python train.py --n_layer=8 --d_model=160 --n_head=2 --n_kv_head=2 --head_dim=64 --d_mlp=640 --vocab_size=1024 --activation="tanh_gelu" --norm="layernorm" --norm_place="pre" --norm_eps=1e-05 --positions="learned" --qk_norm=false --attn_scale=0.125 --bias="all" --tie_embeddings=true --parallel_block=false --init="normal" --init_std_qkv=0.0433 --init_std_o=0.0 --init_std_up=0.0433 --init_std_down=0.0 --optimizer="soap_variant" --lr=0.00407 --beta1=0.95 --beta2=0.95 --weight_decay=0.045 --lr_head=0.00732 --grad_clip=2.0 --warmup_steps=200 --schedule="wsd" --decay_fraction=0.657 --decay_shape="linear" --final_lr_fraction=0.0 --batch_tokens=[16384, 32768] --seq_len=1024 --doc_mask=true --train_tokens=124700000 --steps=5279 --dataset="wikipedia_en"
Each number is 128 + 32 x the weight over its row's rms, rounded and kept within 0 to 255. Layers, rows and columns count from 0. Numbers have three digits each. The size before them is the row's rms in percent of the matrix's.

# down: layer 3 MLP down (transposed), 640x160, rms 0.172, rows 251-293, columns 0-159
# up: layer 3 MLP up, 640x160, rms 0.182, rows 252-293, columns 0-159
down251 101:183060117133121163150125117186141159215130110149136181165182087118116189080161157122069054131155129099138101177075145165127137115122122156194185128091151149116160159121130138138134136136097105178141144155103142150119091152103128114166151125126136103086131157129113070055097176122133126130102081156134192130141133118101134119138140100151104146110145104086098118192075183103178167162115069132175131105119105176129187111145166132106096157093135145079097154157145185105093195126131163
up252 099:129137093128154163117188145185153120140114189149090092124130149153150135150090142178129047163098125090126116137089144177117159138102134139114144101149130094147104185122157194157114127079090178127092097137109141133182111104108147125140167148140142151071138087172143117102096125066156160151154102155167156171107109147157098163118089116132052123084132111161101142078125117152092079120205149108125074130092140091078176133186080077107114091166126117157204085105153162179166137101115071
down252 106:103139131155163098181121125154154094107105080121144135067144173107139056105140108207195132109100152101163084143168118122159111139113154147171105103109129146140122162145088066100161144087126151109105131143187133165119170064091087097123156130133126155096124109207090121128132139120085143122157168106102082112138109150110166139125131099149107137113111160145144115061155177160172087135122141059134100179121140115137197208130143080088145048183137132193137108144079080104104170104158126
up253 104:100114177063070143147136114142118166199147116103134109098113121115178143148207073101113108160104117154134186117115170145159142098187117123121107159126125125099146043096147083140145104097173166126112122174068104097121189177160167151153104108143084100140108097115156133156092126085133120148098120153166098113061116151173177101078146170142141075091109129130068135190104134104217173119134130127108160135135147150113167171143122127172109221099133171073110108128128141145127141143104123
down253 104:114120160103119148072167152182183140145106198143184162178132124129177132158144176160125154132134205114154149154139156110163119072140186097076125122077073139059168146094122082100092160137124131037092149152098150111174106110148123086103160135131109080127149121087154056158139162110138106122168116119117074094146068142099135126097108088090114162034091154119152131119116075125107170156159109086154150111086140125084140125091109152172145154134114149150098092178111128078129123152127124
up254 111:134094099114086145128188178134126139073085173148118167186109085164116064082163092109068133147185144129154133096161131084085155147072129094047143133153125115140112118072093130115089134119107152141122146141193140129116095104146171081104158040135133128120112096163098155077178149125180153115125096080075080104087095109146098120140101153158151175085105090103102138150144126197114184141127136142128146146106134165105163187085147081111133130140130136078084126151184147164161183130140138
down254 111:149122155121118158127133123144112159089101124167087140111177100139066131168136148121179190118159146108128110134123167138139163126162163151104173100121110099050122093081166138129156074106134081206182117095145135073132112171134130130087184136136162190082072138196141141150128132109125170103107160105101098153208098150099144029157120101108115143157137165097111113125113167168151156094164112183129158159158099110169110093124122118167090159142156103136097126171138140182111217166117154
up255 097:132077060081089143110142129170103150180148141103132111134102109147163098139089115164201154136127064067114090085079149089120149139121140090137136172120135113110108123109128184125147096122155116117195128100174135153128047090104158083148161114155172128137080144131149153138112158206165138126140153136153108099170148107142112094114103124153125148141078111114167037167133140085227134152091106151144171135147102129125130149114094117151129081116084086090104122151124088077083205067151136
down255 090:105104156082122135166132135184172090113136175139078178094121140157205166078111188036101114120101183118119113182154158134097134107093100148163109081125187114153108088150101093138140080143117119120102167194139129109138118116138143165116113128129115136130151103110122070112103189135141158124085135134078123122138142084156122126163140056180072162153112131132161119151107130157107099163185139122190110089178205137177082117132154165135141071185116133122113042098107089127123158135125118
up256 114:148080115120100199160174152128084161121072158143148187103167087094116079118089078089108156074122148127113107065161143141166084189113138073145161096127112120119097112119204125175120123120116145132139135094149135181139126127101163122085151126142125164110116166145173148126148113132185078097161173192156124153148135136135060106126151127128076168117138109136175079178109127136103098125110157165175126136124202111095112156107149143052142078111109190102067163119155151087171163080118101
down256 112:125107157139099148145118141107142079167104194120116210130141084048135089152149162163079096197128112146117140106156108118146077160125125095111185106129114093158150088130124134101125138106197129106144143108139097115070172149164131105125152129115125134156122090113189166161188132081174149125127104155149146192150076106153142172089099067160128168127142095129131060174128093123125096176088159141161141062120169148143110114143127062120194107174087157065138133149086141117194144102158136
up257 103:130076127097119145090058130159096160134129153084129148174169089101083124083117147077179119122147096106114108139123135161175131111112078129038163176127127173101088113173107153115188120154101076153112120134147132064101079107096137085145132086130121117123115169137078136070148161112071165114121105143117110128125096147164137109165106147100089182158110137156091133150190159135099144096069133179123158185104150150118159199138105093156122088166148208153104121156118079113137182119160196
down257 104:162146109185140068125164157106118080123126144151119134144170193141119162096148125112152109091193112149131100137127129148075067171152155070122092113114168118217143110149154102150108085113093078134183139151161071085105170123073045149137120135174121081147080172125131123156096142153150161121118068141160175171090135091110117110137172121139160126139102131167137134134154128121089107148165146168154162155155172136147127072111131111123088102156137171136153030093081177124078118188116136
up258 096:169102107162154067156186118121092173139083138167115123088113162087167155117069111138116073155099129075135140176187152103148109080089164153122170160091097093090150154133133125170084173075131135124091143099124110093089198140147150157109153133073136118168165181123134140132127124135141144067072084168115137146150167140085093070144112150099178116102131163122146171177132131141143048093130105139148098115144168121133104127134140182096165148129099122210110082078103109201161094137152124
down258 093:048099175101157142094106161113130085096113096131135139083115101164187115118187089098101134184168212113086113188120102090166087086142174141134167115132170102112147089136148104189107152121124170109087152152152144112092129145142121147128141100102171177089128091161130121151083150124197125137107150131129136099165137150121133160083158112177132105102128151106212087145051109175170106165159109148076089115098106127127100106137050136134198131167112139117113118142101093103124118199162133
up259 098:215066099227068168102113140165167059158115165177129122129166117117124079139156129106125153124127114100163205084112166106117134143144131163163146127114103135180109142140122114128123121111107103138114111152165114138103113076149065160122153175140090080146139099110096134188091117128108124107113114078130068143128103089172118163177079137103172115108099149084117144157127060149181126140094084096150102116161060152161086177081119091159138140101200149128139153138127158119133177167164131
down259 099:119075082121127128136160170153133086160113184125186079135173114154110068119105150111088160100082089117111084089132134093063078206109126165173101116149121157182173149116120057168110117135121114110136155161106094122162092159135159203097118113137111109151116103073105165105131059123101146153092157192076163150177097125112147148123095181103171103120136100143091084155173124135158103068073145119122060109173138107157163133113136104131135147166143111111107150157179102164091140139181112
up260 098:083137150098193134103082138088164138140157087144124129132095132166098100168115093172164102120086165129109192112170144169122131122161154133133134117130138128111096092148141194137080100112166106120130169140114131124107122114160173133154169093120129129102132085085127134132097078125141144116145111136110206098072130157054155130088119128059084129131112160158102118122140089172140122069131128120157171124147091146113161162049090118086131163116068159097087047214113185156163133091202074
down260 099:177096070081181144111132134142113088153142154160093191111139122142122179136125069129121114159060126122110066079104156143108127060100071122148119157209195081120137147134149113084139180119143134138116164180135149114176137136093174143059127027128068121106161100148144125111120090146111137104173103165095149132115155147156156171087086153104167104118182108153105130095102214081152119175124156108136125134127124112096103118159087155155119142146096147050107150100117113136111125094137144
up261 099:136092135090167136115093116162174121154120167159081098141176141127131136084142125172145145108126096155090194088141109141043133166146178063109121110127071100112124119088132109122102132152131084075127182145127130193124155196149110143072129141176061132217147127115121084096133125056171155175101148130178125111106089172108129142163098127125152090093089196132123130134148095154161194077115095144103181071126144128149170091118127140135130097116099092088118164145169140130102182157104118
down261 095:140090084119103122144153090145123101101149138077131132203122098084128150100072125136126160134092157110137180142145129169101159122102118123134133143066121151192193162146076103151138137139168089146099170171092099153179183098139130127138132190132144152186104136105113137018123105165102162102109147106076171111114103091140141143123088158108142121192142130132171150123090119155165097164125139150132165120085166097133131121188116156201176084166133115072156141103156162166083068085129064
up262 105:140088148114110144144105103114134111226094124168130084082187114133058108137113119076103148131136113156134163134118178110111101115125153133165109110109086169111144172159159121185099124169153161135128079127088157176164139096109143111126148076124167131180179162133126130117130141111160073126123204045139087161084139107099102084138087095105149128104117155204163080123160126140182133121114129152166096087098107157118210147071128148122179134175168108153139152156113198115130075166119094
down262 100:127159119104048140103115092121121135104148127141192109090177166102131099114164196137120128083100118164124140109087101154126127131134175138119145096125133159116115121121136187139023175162131137145135085139104150171186074106108187110164145092131144102204143190161148139070139115108156114114123171095149192161177163149075116135080168143142163160087121146174104124123151119157150131169131108134113112141120121174129146105099106124162158154169106125142183198154129146118098108114162010
up263 082:141062091112134120184112143148119104196106164168165160062106115151104204165127106103083126133152078166149138130180119110119148123112155080145059098093078086097116069114095121159081135170093121106071117173079128107139149185126128161153101103125104190172161180123097110107105057112163115107177125111181127143132160184074164113128154160149104099161150104150177154091104130105122134109134157127157149108212172149141122133135150114127149115125114187117054125090147169113155155155115132
down263 084:097122161120128095089152123055121122135151176149107104167119182117158098101175130143181065105087142094114076066094154127059222121094122142103068119121145125132155153094132077030168104121102096125185145058147162160176116105102114080108068117122147047134076091109123138145096173137113119173140123120132097126113087120139152114113069136105151115117079146157105134151119073125161162149116156105134143161130143177192166096134119154083134105129107107127142154162118161136158089125109166
up264 093:121117143120118140084080109146131125115150167188096149126129103096111119133163117066141161087143128138100144134157085155109157157140136103108127103098196055112058146148161043110143129107132129096111143158142138147147057190119134132132094093149143073200110109118120152174113188077091098164128119166150168119144180173097158106133163083189092179113154201083148122130105168121194093161176144124144162155112155115134146061122087106140147169123138178145105153161157130093152147159098066
down264 096:181176069107121116106113073094135105093132089115168092101163117122139133137091147111137208193221036162081162128132104132165112147115145156071136173118136105158089145172112127093138140116116176074116075108096167099110073142077162110129155151083074123106117122118106087106132143115092157106150085109088088096141090136114101116138150107132121127144145170155095115104138035114122097170065125154071100158071088141134141171132147129094139114073109103173151099088094138134141116140149157
up265 102:141092087143124139125174144122117115140115105112138088104198094125091168093123107116124163127192176064153101114162090127108119127134134166164193112101109108119098215114157140190111112118093089138084146138125209177123087120148210140107123121103107122087128106140095129099060078115126126102156135167084121146076113116124129110208127112143081095017095139150120109191116145158115105125094158214177146142140138138122159130127108137158155136194135139092102122153148137104103112137178150
down265 116:141166172114156120110081125114117137134086086174061071144059110118112098151167148090123105165128111053127107071146110186084129105168105100179121131141148115139129131183152101185099121160139136135171068133142170168132158124124192156126106145137132106117113121114124140106076162224107180071170163134106156160123136121108136151122136085139083169201101138124147145080139161123182138101104126147177164129167093112129176154180148089086069099099134125115170101089103090081148081124165114
up266 096:130145151124154192190121161118139146112152106125108178114152095134047148158188074088148140133132133084151076069087142145088102098129164139108151156129127124070169198076081105116130090122137091118069097176104105168171192101107142082165103108124175140185147159180144113095132129139116145105174165109082183138139121143129138131138129099112105147146139118148140189111147136144137095069166145115132091072130112187143156155096131147087091159106142170190138136124138201150141048172142105
down266 095:181138035097143134107171161091156106157090073075101140059140132088114097164141141073147108122103132148075101085139090153130116109209134149162147105140094123118145156125070094131112113183111181138111170090139150136161135111148185121153133088086076118097085077089062121164097126123133134142102148163185123167124165118098134145070149142122121152118192120098163133087075204127140081096113113139180110105122145153141144146117142102088170150153160128158196177116103143147109069099107139
up267 092:076102102133158145159091099151115091107134104102122120058134157125176146118137019141112093145116106119159162138088104117170089197131088088163121128136186119091129144163110109119106101129171142078115091124119183121161156103122181105113090134075178064137161146112154159156167090139122091144086118108188135129108110083164117171175144134140142084082156119108118114124144155184139127141154169171116066070183107105120186206119155171079115112074156102138145097156121105097143137184117148
down267 096:154166100106109143136106107121070167112118152099139115123165090153082085243151162127112117065137126144072156135139096069130160121140142163148100168116137137128053133139115190109152098116185128093133143171132107101151115175156100138060114115173188109098113116180134135078126189177126082159106069130100078105102130134096113098116158129111084201087122128156134111121124166139172049170179116151196143104131132108114132129092138158144127176130134070137123172129123133167183140168135126
up268 100:116110088182113093143146156183152123105138143154166212124098136093124060107161143102124144161114115070166190129128147099140123122105058123153147103129118147150199120153135135102136163191211143161078136116084103110094131195153093130094131156161147187105119098083134147182210177163162165107120127090138162201091046123125109087156121164104132096149163127113143142150106073162131121088151139135085128096147154165142128170075111116141149116135091130161094108109122114146142066128129162
down268 096:183104171142116172070097122159116144169133129131144169154138119170148121133121140144103130182123080151087132192122172096136122090142128154144144131147178120122179097108148117112084082131104083156119079115090156161197130125127072163148083132064125136165175140107132156098119154112152091162119116127155136141152162045137222116106129131161168168149034170155116148103117108158139158091025135103129086107149174104115110111128115082123134135124147056081177144137152120137092124085110070
up269 104:099145152159152110137106053159123102164154140112139143138117112146102121154178098138165078121185114093174133098132198141156141145104087093126154139120170131114165149073069165182179152069191106088098125061121074146092148124096107124178126116142190107104099099124109073105170127115133125120120179149135155177124112167141079144162185131139180131123113073129164195129084161136082155226103148126108092160158129125108107099128078121115115112172120102101080183109138101149157121093172108
down269 101:105149165140088084138131089088175127129148046152097086156084059118079133139100124089125127120082150113086142187182187091124122141207120151109105160127145146143116093120067121152126119162129108164165132174128162127110083115118141141075152077140128134142090132124116189071138039125128099120103195116143161162153144072123156102119117117111177129086140140100132079151129115128132081143077096143148111139108130158129154183143161102087173109129176093170127158155140090138106205195070145
up270 096:148161093071080134130172176144133101160134117205129158132150109165108111128181134088122122144145057148108129133139167044192129156144158140076113110154165167155084063124121090097114023152124153097155202184134117180106134127071161145082104168167074128101137167198149117139147106134121068142147128144153117139098104142135118144142097153143149125098116170141132118077158126116115207118137172159127165100134102147106098106118168131119163115140112083093136172172145171092148182127111142
down270 095:157094028124126148145170152132120165153152150119120155138098216160127043135155086112111136175068189107128115070095123104140197130120168159146113073139161138089153130152158114116154051131088140158130175172108086120080156184103139118107171126143099114117136115079163127082161164168187136175149135170181168108207115127156076113102141150133133084167083103111117151141103136158113160070152117133148094200119119133094092124138109137119099146128106114135133118107127146162124127097101077
up271 099:107100120123162133181104142147152132121129158146188099127179146094134101111061090136111075117128120082183116112062135078098178113124057129171146148158110158117139110142104212144160089139179116078131088133146136152080133097184054160181163096138084113137145165062121134122085148231143116120127189094114137117116153144084120133123101148102126127157103148105136147142100151140069120076178186139115103105140145121096159141106115131127094188158172151104057098132198146126132115123116144
down271 091:152118082175158186126133139145175118106180130065088160177161132123107146152150169131106131085147177118093129153106152091109104127161187150145076105113148174103152125098155187123128129113133154144197136170127104147126112062137079183189102179119087109093147178137092064111066134123140133137145124096095122096109147107155080136138139154128113125118050118110168139086142109143109083178161124153138166161096200103115094117163077111101086034098077162055139116135132113137118090140136110
up272 085:112104156102140107116164116062167089134153112150086157122151093115176129075125046104109155115165146073108107145131039145158132161131107163139118115155117079137167147130207090096188085142091154142084139119151158106133103171104105168087142120182078120158114122177113099132101106048138130164175078137105146092163130048159108108120117105120169121103021184106175107116168165187123121160161134108152123135138117134141101106104098147175121174091110113108129154141113114156121136163155104
down272 090:086162129069202129131115090115091138123143156165163095144109087112167151122119175139162144150114135102119125124184203120160167156180137101088159170145115054125081116123119091113129096141141125117116088162101149148157058088167116139192094097124138174159113142125098094128073184172141128096097144127088128083163220109139105114132116107182124146108100134169227174106105112116107175130100134105130152127163109196080123104125074068093122117121124098064152102109127131092148144087132135
up273 090:103046108115080146116064152142063122113110125082117233172089106135109131187139112090120107108110105121097191122133140099178123163127121094150093129108199150120101116110147114120129116158102073128114109127177109149137128147104077144190122150105109118164185125123105070117116121169115141096109086160139140166100093095127102120168178147156115197153103127104164159067135095096145035120125097095124119147094150169121089119173114116135116161151173154173091089179059119124145141187128117
down273 093:145162139113216104167138175117139130169142126142136161091152135100144092070155116166146115158139144154164066109151113107090130087136099171146141184172130114167143080099192119147155186093172124122125047132112110150132110144167094096103108158141132164089113134151136148134112110137101087144110154139125132083083146122149186043076113132106114086108106111145058116179130146220109177099171139082115077162141159096134164138110114128070096108084073138076090158172149136134116138084083146
up274 094:187118134110176168115131109116158099110173188104112112172068151162102118153156077120141158147050121104148105122102149140085185119103149081119120088113107166128065143097118114141128208166146073163048140125103118186151132117126101124111165082139112147170110134177095181124184138146197078092153161097172130160114170132168155118127124120125135176125157144103092100115130096099086110122153128143153108140116184127101108146085089107135238120142150133132057102097153118122173155118077129
down274 088:118106100120121141082135087135172120145106137136122143119202132143150108132149106203145124205130132124173140127105045162113107066095165136086157109109108118114185166151104172139077194144103088192098139157098083154158119107139106099131147155079107098160183161145114177168164139113149104094173087150096148074141173141153158161153188122109140110146116114214143123141097146113184202155194186099155124097146136148096144115098147148134133147091136097189156141149133152166102181122142130
up275 105:167114160109107098222097117137136121092165154132094088144136110105138152084089169136141075169080142065096051133156123131136089117096187152160080180149139169083090184100109132135104146133100108112106129130110164166116133114133122092083123083162098134123123072153157148095113177125114199182134097161101136102148123122136091121144185095083179171136147175090088158130162130083060139103101192165128191133111123138119149127144092050095084138103148116118125181100099156176092126128129118
down275 099:161109088178161080107100134125156132105107125074118144085174147125166080137042092100079117153153113134150135140141107079169119141151169114138124127175116094105114136158113132112170174158089104161130128170114137116139140168165134204085124134148170131098083135174098123136097140159147136170144141130139117066120104153097176140119123147149092087149124110146157158159102061147120061136067125139056062136187180045117153108093168099149088139211124086130073143178137150142138136137107076
up276 108:135118090135129091104147158071139218059165168158128120073168147132132147124111185166065094112099112135101167107115086108166098115161106119143152066106150156117100118152117083144125136135087141063105084124131131098146118205111147134112074145113103197060105166162151120136181124148061153136112161146073170118108104096152147090113145102163118154125091134116076175153113180166133057116073106102126137186099151167123187111158126085117165152134170137149120137111156142179135131163126172
down276 097:142093061108123150102154137141137064149137065110073124149128137158113080139127096151109109122128127167131085137179102159093081164060167157093120119140172087167177174133133124130120118137150081121098145083129096126103147133110086134155106152163135150184103138185105160111144160060143087102129090135119115106111117140143084065080141137098160126123142142107125190142130091167046174104173152145147076130100141057109123127179053123137121125114071191134051164122116150127095137081110061
up277 094:211190057112206100081174114121137118089133144138194074117123160168120178142121095124108129129141116158157129098106074100127175089146092146131149135095143176146050084103149160114145129156110156104116106092170119145106110153152143161124143166140121141158119141114135083115141143158105131115075143118152135083151135180097059139097149126180125113136138099071110116206145118197136092138152112112146103127082155126087118172088089096140178139113101128059112100133093087085166159137147216
down277 093:122129078118148141133168068139127097085188080079132129167142131129077127041120126088142109111222137102117142091117131109140114188135156088184093159126153114120130143182118081171165111086080098127132166144094090119090168109133087086185090147079095130079129158099093147116128140129137111129186142221146084101146107120141137122099130166094118100105171135062131179135079088078162137116100047113180130121107136090156112125133133043143151118156103133146137158121125105124142099167134119
up278 091:147135138097148141069052174093160154079127099158119145111149136146195173137089140095114118103168091101136120140084109127123188092120135116105135149198065144129112113115114129080132107126110093107124124160118138175137086125090119125163102193124080139137109116144094091130125148142101142096105137149116114103095108111138090148105132097233061170146099115074154198121183226160118142140158119136104141143129156109133157186154084081171170115096131177118073095158194118160123137134075085
down278 098:126102125087070098099153114104169106082152138140086069153101150167126088149161138099117151083136100114096157141160148155117164150173105111072101110183153070121126171135144154126121198079092161102204085165096132104113055104132121136115092107120188139147105155133080193167126164159127121143131129163132133094109114105110208147145133147116131127130128113139132115125129068139103087170042128152146145143057120088136132131129151074174180144108098146085085182109087094151183133183184114
up279 106:173135180105076158190166089154098163117155109120159141086143084176074107142155099134106130127094121184175135102128151113149095141043169077174120168128139155091156134081163108146114171109114128099126228120126151118109140150170157168116091092075118168143155192113103158147138107122170143096183162129093123162110085118129132109096125135103184122101122149143121122094110119147170047147181138074166088157135141137127084186180143148175143078103104158078120105170119162126168130149111097
down279 112:132204124119132108116150091169158147153123128103112157106150136162186119126102113141111161114112117052171127115112147173030094084160135117144060128184145148138132095146151131156113126137123150100176170155162148144102088174139136119111050094116171136095117073120109107088103136072089187099161108102130157175122120089120088102144112083118147170104129142128114144137190041118107104053136158164090167143150154108116130058152105174138119098088083141140120123109143150182212108091127141
up280 099:104131157137090139150116199081130150114140146140101159162128139111124130123115068077123158149115112082105110150114164158110115097106157102105158138186149123176075117101149089060130123109173065079185091107187161170164074115107148095120154087124131128133106085154112179078133131120039083127091089147130122139145170183125151130133076137152129190179181115141138109172138159157089145131125112132147115109119205106141086153122124145165199163115182164122118209162126174085090129118137164
down280 102:130150139142140108085059105163082143137135084100119077106128102117156169151055170155124133105081112102187160123117186147173150135139116194147144097067090146173224119069136063099113084158102144161104148112148156161124150119099118111132161113151133107138092112118121105110150181175146127037141178148109160135138072154128102148186065165100155149174154138120178129076169134110112138099153136214126133116114130171141120112136120110127164123140073114106181082149132102088084133122140160
up281 086:064094113108185121189129128121097138133084096096081185108131163148146193118151145177111113136108113073107081099138144109121163091154166085148081105099168153124102137135080172132127088148120133178114115136084079113084161107171114088102172108097155146139185164120161145126137107109062118092123089168111123119146143176081138152116068157094073133139070057159088115132144106080141166126127176117170156090127154112169113079158156153128166153149158104117182064185127139074109120078097143
down281 098:152155128147162148058182164105207147107156165142179117116178102099131127072103099147113116143132082126183174126166126127149124136133131097074128176143071108096126112095183169094068114088188076089148158143146173114102119127186097124127047151140132072076115155137151137166138069106117118128152175100131133080087169117113154119159131140156147182179140117126100122149113104061119160076113191116116137148131167165066098139119123141124094162093110148169141178184125116154162121136182126
up282 108:121147110120153082186139074117169169160109111134134148118084040116143183152206173149140166119076101097111105119134121101141144160149102155131161134141073099142127155093054113105139157087200123079107196090091143117141129104098101151115174134125145137155085132197130069145138121109083142106117132104131110102138156161116134136141205128115119162170117161145099124088156114142074171140110103175077160103106161106114123108148119107126179165192136078144109215124131048123135153129100080
down282 106:168164125179145156103102167117171109130131169086182107139188124114060094112120137184181090130128137103068092109160169104207132173076132081097129178098162136172144135137147188167115130166132167103138086143099135120128087185105133169124079123127167108090110157128103102149098138189126116201104147085146139124053205114161159067110107125096119132081138152127139109153127093080158102144134149091142105139136168097122112115092155167047150165142140149172176125102130115158110117149142088
up283 088:148079106107126114090203164134130147153023066100119120166096143163142082118096145102127138054141078106157122106096133109134132108118140029094172184164148162131192155114099139151143102159188156150168127092110158096104131069156122100151144142117133110152095148098148169160108162127166180182117116171116135136122150145134124172164083122085121140142116098178157161151124179127110143142133155143043157108085089094176112134115140095162096064117137131089159126103130158099154138117102064
down283 090:123171138151139130076135098091149123086129108132157158109154159155115188083180096147145122149115176164133128151114145131078058099122054179185136085062092137136137149145075191099094177139092135083099130147137100177159127117148133110120136104047106167111082154155082161157070086124105083044124155161133143098132122142174150146093136151132183125095136128132053101157105104140136108118158130143133091122086132081127085173094160099137165105112191056075133157149140118116088115149129122
up284 093:129112079093098106167136131062183189162112149080123166155137125105114145122119130147109132119115175135112169113115078132111170154166134108072133187107115158106092097143162167131132213142126115085132133129199174073110127114144168127147090079119134124117143192086156146160095145160083156161159157118166144074142171095130091095122097137108141108076163112152167113169125087088106100086157190135166153099131107151135092177107107115144163095181116103097153138166081178058104103068134200
down284 097:127161173102096174171115134105128129139152163105084192203115177163114179147108163127124145156128136178146129125067186111141119130159133098134155182194120132134136104050158095085111080098134110170099091119197127181186101105147147119124073151089132164117154153145194098167117126110171128139114111070075104153105137137137136117101177125092114094110172181201102157097126140115066151117114109087128104058152100102159165154134078090152105119142093082119166152144133088128096136143088106
up285 111:161098146083124158134162149124107204092109079182104131210136119097141130128104167142123136189131101182139134159172181138084120144157187133107114156110124129152124145173166030122110098134141102104142168085152144096132084156109149048104176164127138130125082161097167104165136183133157108113092108130114090169178145163206084123170121179067117139165122091140107127107131142074145134148164113128046117113151088123130137137123118117133087163144103135052117136131164084123095132110128068
down285 090:160134118128137148122098160074140140089172108085137119104121158137161120115156193184126093118150132085026083092138104179088101096149129178149154135114152142097119123101148159131143120093176183155118168138098155094124137183125184169145103145175136142124092115188108135118124111047102093134161182132125120130139165105146183173131081115156147164145102145137111128116129123161144075170139177125109123145137156079178157149128161081105188114074104076207138128150097088097157089058176169
up286 101:173127112165194132190134117148126147100061093153144119102099081117138144083154116136109058090134106121157118158149186137056134112151169138123154086088142153171130104102112121136090127145149168129109057158046133161127128158123114193123128162145142140175139087124158139128103035127157191162120163120116156159089112062137157131128135083066118154082095089128131115132093133118150202130125182094149171102184138105086140100151102106171158145124121105205168107137166106095132101101158147
down286 099:120098165170143122097180136077097131111162138174068156135138076122119100062101184154149174096127166105112142137156139200083137176119105157107139186156187129095155139126103132126099155148140194141110173153138153213147175176108093180186111141188153144140112157154145085129121183072171114121165184106091144141178118167119152159147132128103077122152123139050147151157123098158116192144147123060129100191156147103118115115150136106136150152132119092161139128167114162144191116120130120
up287 102:101140112083099105183128143142137110100122205105071064077136193153105164128144095167174111120126117124131152137116133140131141083126142121158071125143152109140179163173137124168104129133096178147134150122076174066111132107144101114121159109188112167124097127204155175125106118124165158094077122122089089132131216108073155114199076142146086171193122088116179129104078128101152127132126145093126160137090151103152155082169124109143087198094107159095116153130131132094140090123077073
down287 105:123128167099125142220140125068072160161161103114155132183188096089096107116137141150117177173082134157159135106094127080172084122147093150150115121104121108099149112149105139146181136088153117190161060138125099126195123149156148097141158152152135098097108103123128082091124101112157098108179128094069166061164122135131111160123119164137148211151121089153138153108142206161138110140162119127127070066125121119035142141140112112154121119153166106088166157167101182152115174144089112
up288 102:146122153134100082123145130061172065188120095130132152103104149126084088170104090139123111122133099083149131110119159156150142133124067126141110082082134098098095173075125168101129129099143150169145159163107201158103071110156118065172143135116124175104090134092135135127172128090086103130088192109093209134139158127156155223149135159144059119147072113181109157130144099136108163079142085167111128143077183068124161144092096129136124129159074111158139130166122187137089142119119121
down288 101:149124119169076074139090114180171111115130139101153174110101145199105132147140158113139151169167107093088137158122060106123153118114219147101116096130097126113157197110177152188113127117095155132083146128134114120153078086160155121119130119223138130089117176107099120134185187069136127142181127191103120113167151092112142156076120137086163118110114115180146134159119149072090138132097084123160156125059134138139139131163105125138126180154092122147190112113129145126123192116110039
up289 116:173141120129161170188116102154102193184123076085103108127166028141119120150052127156087116136188105182153106119176174127132169086143138149141120121065122154155141108162070115164107122092126128121097152098116137129120179131090157193095171099053163123126141109156152097121069065090153178135125185056161116191100150093118114156130125121108132137124110178097148106119119103102129151142107076173182138080112152131143134124166109126086151144151145112150115113153150099148171117144190125
down289 115:169144082095119116107112118121164114094154101152157097117137115109145109156120177179119059190167096104107099065201102174081103132143201087153177168127140162134079127119127111102197177142196148176123144153106193136124149092162107079104070138179168129109094161144147098177150109131099129140113153135119088100160199131152145090121131110121135140102086137159099173130191086085138074098146103122112160170135152122140180194139130123104133142098085096085136155158146176113147102119168153
up290 083:095142097082132151125128099122135119087075255090066112085110143171082118180125156200121091133097155132145152148128084175116093076115139184128083082150133129137146132131148093130168164097132113084108134112120113101070152088116119114164162140102151140141110086121112146179095148152133178075042164169073151096129080144133174155079140155147150088150120083109115109090152133136110153193119124096165111156127145138105092128143126140172138117206126185129150162167141104104113140158085117
down290 087:145111084169133067201150136112152190099118119164141120101151110145144107105155151137137133128062149109052123177146155144130147175122108108144158137147169169167129187135169106122148144068181130179134136181164088112155130093105112150093103136133098115047124142098143138150107144142098090123114135164112130134192158103180109194112124105114125067146134167147082169165167139158156145168107115141077131157139093109185155056183101170131089032118161072143135171129094156138116152121096139
up291 103:181140113092104114163196180149100155121112150157098077106155083143162136096092145138165123157124070104107163095101140121138180127163137123130141100138121149177052132150130140141137168137173128146120077165160135101104143115117074167096106150064156116158098103090145156096144100165163124128143120146171130153121107166112129079105097085086098184157139122067079088115094124091083117134159159072135146067172194110107137116169127150131169145077071161127110123039157164037107143114084116
down291 097:108140110172117188123091140134162080141158146187102166113108077188137153140147127129109196073147155141154122161084060113207160110057100150103175123090167092114135083152145154078075116122098094133098160117149105049130134157128151114134147165086129090089141068159164114123120126089145141149087060139123147138122113112166140094135136178080104141160118147122097168099070152126089106144142099130118074099066161135135207158113119106134031153113166128091094148130134133133156136113113143
up292 111:086150117131136144096144135079107067142055112156093182115162162157130154087141125124076106125142163099174145122169121081108092187110151134115121146114138124113106141114161152106145164150161133166166089125110139158098137148074117157116068114069161077159141138102182115150127192070121086098089096170136144199126109174094135166178114155128095149099152143070133052141147107147130089102146186200096100127132189163150117163147127116104150109099090061130180170112105154114174110126066100
down292 098:165156074166111112138082130125152100087035073055133153131143172102132129093134166058096105148128182098129182144130124152132137097113141117102166119078166073107122079090111149118116103098109143129117085158155126111181082126179076164092108121132149093091137115140104143103165117101131123124123140109137117146040122127089131109066095066182071112122112096089103105099184113083156100087162116077177151164146197121081133092109126144070101133118118108102134085077113096105131130118159080
up293 092:141172141127097153143139124121155153152137099127147104216191106161071123128066156146112120138165110142046111180141090114110143120146051097071112146115112163099161110071136144135121150063117171094134119117136131135130154092175183197141133133075136117149090108169122189160111116144057124128165109127171180171104195153153135124118143153160134134100103108137159154049115081145108146056067131120125175140098156131122042147139169148129132095093138128151081148143147086098092119123136127
down293 097:122106083078146135164170105156168137160112158139147129109118136207123159076130161080124079149116121052108140088092124153177071105145090108130132114164123079102172121133098105166158168134132142081138110152108123148148164060104196162090056122109137119128180054124078092180162096096163194188150125136104169170130096187147081111094077103143106138169160100145111177119148132073130121125148137151120185146141116109080107185146124087109135113097107119145161121137090083099110105176133126